Weights of a small transformer language model.
Training: 134M tokens, 8179 steps.
Each number is 200 + 40 x the weight over its row's rms, rounded and kept within 0 to 999. Layers, rows and columns count from 0. The size before them is the row's rms in percent of the matrix's.

# layer 3 MLP up, 320x128, rms 0.117, rows 282-319, columns 64-127
092,172,190,203,173,218,272,176,213,188,193,179,205,146,210,184,196,196,166,253,266,199,234,200,206,203,140,180,154,66,198,187,225,147,249,176,200,210,222,263,266,286,236,205,169,199,266,207,316,237,176,234,153,176,176,245,208,211,188,205,222,223,193,222,182
098,179,152,180,210,233,176,180,188,262,195,140,203,195,247,173,156,182,234,243,185,254,213,150,176,106,266,224,226,173,200,211,227,167,218,195,163,288,177,183,290,234,268,275,219,192,161,209,251,251,231,187,205,275,203,282,197,258,216,199,218,158,233,171,226
113,160,86,140,229,221,188,167,195,117,186,190,125,228,205,208,192,221,189,207,266,215,163,246,218,170,287,144,210,222,211,129,220,141,211,235,165,225,146,189,199,236,187,156,157,152,270,257,240,190,256,147,240,189,250,241,300,210,200,228,186,225,224,213,214
103,275,75,122,194,168,210,179,235,220,273,140,238,244,254,237,227,207,161,209,196,216,182,229,210,171,246,217,204,202,261,211,197,246,205,226,260,183,191,223,206,158,196,126,228,262,187,205,248,218,215,227,159,190,194,252,250,231,205,242,209,268,115,248,177
106,186,232,146,171,144,176,190,235,257,307,191,219,259,211,192,262,186,185,200,172,188,173,212,185,179,200,122,242,275,188,274,239,118,231,245,204,204,169,223,274,196,240,211,181,170,195,168,313,198,170,222,171,257,226,225,207,244,285,253,175,115,230,259,247
103,188,195,143,125,160,202,230,232,172,231,134,154,156,186,183,200,169,288,143,226,185,105,163,174,178,118,202,104,194,169,244,190,150,206,192,125,204,221,178,158,202,197,177,209,130,247,134,229,192,179,218,218,165,205,181,149,156,237,195,216,163,206,154,182
107,147,262,192,181,206,162,236,98,163,189,209,116,190,232,151,198,150,151,195,174,196,207,189,195,241,215,179,218,218,232,197,144,196,222,159,201,198,267,228,252,172,151,256,209,210,183,222,263,242,136,171,164,175,257,162,215,273,239,216,158,307,171,118,236
097,178,240,193,198,193,225,231,167,174,169,238,256,184,181,196,218,196,172,128,181,199,222,164,165,234,167,249,98,209,201,117,273,165,254,180,91,86,175,167,184,184,174,251,179,145,164,155,189,275,163,157,190,157,185,238,250,206,251,177,209,212,215,182,156
096,170,234,212,235,94,183,219,162,164,191,169,169,170,176,221,205,155,303,217,203,171,244,232,227,187,260,258,238,177,314,257,158,262,210,188,221,216,188,204,134,150,240,241,221,222,107,209,122,138,156,133,178,161,249,184,158,183,201,246,184,229,168,241,263
104,153,163,221,227,163,138,232,129,120,174,195,191,259,233,199,207,159,243,152,218,236,157,260,242,215,268,198,241,193,200,255,216,206,269,200,129,154,213,209,238,186,220,223,173,309,179,202,166,181,233,255,212,247,240,234,156,179,273,212,238,274,203,188,245
097,176,161,173,203,228,293,219,90,215,196,229,194,182,186,163,279,194,151,146,270,195,170,164,168,188,182,146,195,262,150,195,227,238,261,153,174,182,254,190,191,292,222,226,139,172,175,161,227,237,197,221,247,141,182,257,163,206,218,265,200,296,225,187,203
092,238,153,195,182,143,148,165,172,119,163,196,220,136,131,153,194,127,187,165,208,231,158,203,211,175,221,181,121,221,207,249,172,132,169,196,233,216,219,195,207,147,75,174,86,183,206,211,173,168,203,181,190,178,220,179,226,122,146,157,211,186,221,120,168
105,207,217,142,120,237,236,230,141,207,216,203,158,182,156,261,216,200,197,154,206,206,178,156,195,156,141,204,195,260,145,178,140,174,197,186,102,261,198,228,138,145,202,228,196,90,148,211,155,182,118,227,135,173,249,164,195,221,211,222,241,136,220,188,193
102,173,240,205,201,231,158,273,274,215,167,214,148,120,211,181,194,185,183,299,154,159,276,259,222,184,214,241,206,243,239,190,158,196,142,223,273,234,175,249,170,288,177,237,240,222,184,163,172,165,194,207,190,229,147,169,203,194,165,114,238,232,134,211,209
089,178,151,184,192,183,207,127,268,174,184,175,127,157,187,214,219,201,171,190,164,172,163,195,235,225,182,182,118,204,270,233,233,199,258,181,177,163,251,213,183,143,213,191,230,273,156,221,146,224,264,169,158,153,168,193,209,133,244,180,182,161,77,215,216
097,300,180,167,222,186,223,270,219,158,204,173,260,236,217,204,169,146,197,180,193,181,186,202,199,173,211,140,208,209,163,150,169,209,207,201,219,197,211,180,228,216,137,138,228,170,175,135,183,189,198,217,317,224,191,198,183,164,191,192,259,191,210,161,231
105,191,215,279,213,166,245,203,159,203,205,191,152,226,188,188,194,184,228,151,248,251,152,173,160,142,155,246,168,154,215,155,215,177,222,209,143,195,164,219,183,209,258,155,178,229,136,119,190,177,183,195,229,145,223,196,190,181,187,145,210,147,175,179,189
103,262,206,188,186,119,162,181,239,193,221,153,148,265,219,222,192,191,206,197,166,186,155,140,247,211,205,196,233,226,199,244,218,177,104,238,215,158,212,204,213,186,164,158,211,151,130,257,213,180,229,197,234,252,197,217,214,168,224,203,128,209,295,215,192
115,170,259,158,187,226,147,137,165,210,239,188,169,216,158,248,204,205,234,217,138,218,176,145,158,241,232,130,227,212,210,205,253,218,247,228,203,218,259,133,216,212,255,230,192,205,154,152,220,207,194,166,205,202,220,106,167,187,272,268,267,250,191,135,235
091,214,104,168,174,179,241,288,168,227,206,200,156,199,164,245,206,170,241,181,223,227,202,165,254,254,209,210,265,239,172,254,261,184,163,208,186,162,172,198,205,186,195,209,173,234,182,208,216,202,146,256,174,185,195,184,126,237,232,309,237,237,236,153,221
102,173,172,126,212,196,210,176,222,153,257,168,196,151,230,159,263,221,188,214,175,234,197,157,193,238,144,246,181,240,190,240,235,189,253,165,204,215,154,223,200,181,248,170,214,135,207,140,184,149,193,196,218,255,153,185,121,102,221,181,227,185,190,143,277
095,163,208,241,192,167,261,229,201,217,209,301,218,183,243,155,211,201,290,148,188,196,216,263,216,302,200,174,155,238,205,222,231,200,195,152,213,229,184,205,246,205,194,190,217,246,228,176,214,267,225,199,220,186,143,154,224,179,235,209,232,225,213,273,207
111,173,193,167,184,174,216,194,216,224,166,214,180,247,183,217,232,155,191,198,169,163,186,210,161,172,189,192,211,219,148,210,246,214,167,154,200,142,235,272,152,197,151,229,134,223,157,251,251,260,197,199,217,187,264,245,191,195,193,270,203,198,199,235,156
099,223,203,238,242,203,160,217,143,169,192,274,200,166,217,198,173,283,181,215,165,254,225,287,196,273,196,214,258,217,165,200,158,258,222,213,188,185,228,191,213,123,174,193,124,174,164,258,165,214,162,118,189,163,246,225,217,189,210,262,190,194,201,312,237
103,220,112,178,149,150,169,205,202,202,174,236,196,127,227,185,145,176,185,206,245,210,169,181,244,228,156,173,153,126,283,122,249,160,185,197,199,223,213,167,168,241,212,207,156,227,158,262,231,186,175,227,205,176,269,146,187,141,175,213,190,149,223,217,128
101,192,145,163,160,223,152,187,193,150,180,203,225,189,228,173,119,215,240,211,220,225,203,196,207,147,190,133,164,209,131,122,206,246,211,203,206,235,208,200,187,233,232,256,160,191,168,218,238,233,211,190,159,227,212,126,259,191,194,186,253,244,184,180,170
103,200,202,213,188,120,229,189,182,152,138,166,188,193,229,138,178,175,198,194,247,189,150,158,265,197,248,216,210,223,218,107,185,225,175,204,188,194,242,198,163,252,225,195,237,195,284,206,123,214,207,221,116,186,175,173,164,198,236,316,126,161,231,171,225
092,262,102,158,240,188,243,212,209,226,173,222,216,242,206,113,205,158,250,189,197,225,149,156,242,201,194,200,224,207,117,138,216,225,111,185,150,150,195,161,189,196,181,214,251,265,236,241,133,244,155,244,223,287,157,217,225,253,181,220,277,267,198,186,200
108,230,167,186,152,219,155,251,224,205,232,200,130,228,193,211,190,210,178,246,112,221,115,117,115,144,227,173,169,82,175,214,214,297,175,152,165,214,186,254,192,270,193,169,190,202,168,218,218,222,200,174,218,261,226,217,158,176,163,241,158,227,139,190,174
089,149,234,255,176,179,146,233,188,190,174,83,175,198,260,219,118,177,247,168,218,202,173,230,191,207,194,179,145,162,235,199,276,225,157,167,197,168,212,242,235,213,201,207,140,162,133,191,136,280,252,185,210,195,176,186,242,200,187,232,212,174,201,197,283
096,197,204,206,244,191,264,171,248,268,204,244,179,152,267,178,192,238,222,235,247,217,189,135,133,201,168,238,265,272,169,173,159,178,210,283,295,173,204,169,200,190,129,266,173,178,166,194,262,195,214,145,242,136,183,133,168,196,231,174,207,223,239,202,156
101,174,233,164,228,210,197,126,190,250,169,205,215,227,170,143,166,145,165,225,162,184,195,187,260,205,188,204,206,231,210,114,197,261,266,208,245,241,184,128,261,156,156,211,174,207,219,240,163,202,180,154,226,194,136,243,164,252,160,169,145,192,170,267,232
096,130,327,225,218,191,191,240,186,196,179,241,226,170,250,201,228,169,203,138,266,257,186,202,242,184,131,223,214,235,171,195,226,210,235,240,237,138,235,151,172,196,302,206,163,218,187,206,201,164,241,167,235,185,203,282,220,247,280,186,202,210,233,156,227
100,182,181,173,154,183,203,150,171,229,217,193,216,219,244,270,198,241,201,142,257,182,174,183,214,286,234,150,213,151,263,178,236,185,219,212,192,201,158,179,207,234,160,153,252,188,155,189,216,193,162,257,249,158,202,243,239,191,148,169,188,110,166,277,203
100,138,231,197,135,184,230,245,213,177,242,212,159,147,129,247,146,198,140,188,243,227,261,244,194,195,202,179,199,179,245,138,165,199,241,168,213,201,183,251,211,181,199,171,154,213,199,214,197,171,187,214,177,224,145,243,249,191,301,101,236,256,159,162,146
098,243,195,164,157,182,210,176,211,209,236,175,215,251,201,130,236,220,168,253,175,224,268,267,187,207,187,146,229,210,200,247,209,249,174,148,150,196,215,276,186,165,212,108,243,190,253,273,272,171,193,149,245,232,191,232,154,201,215,244,228,219,161,160,239
103,196,260,185,255,207,219,151,157,190,191,179,186,190,257,153,227,249,164,198,218,235,134,212,244,209,140,253,193,222,239,233,211,266,162,242,156,225,201,203,161,134,158,204,118,201,198,213,216,219,214,188,172,161,209,217,145,128,242,194,152,195,130,168,99
099,261,179,237,250,239,224,264,247,233,173,206,234,204,204,227,192,130,162,163,238,227,221,238,128,230,201,266,199,105,151,229,172,145,201,222,288,189,204,193,147,163,183,220,209,199,278,247,232,257,174,113,153,217,159,180,237,234,205,232,212,192,192,236,166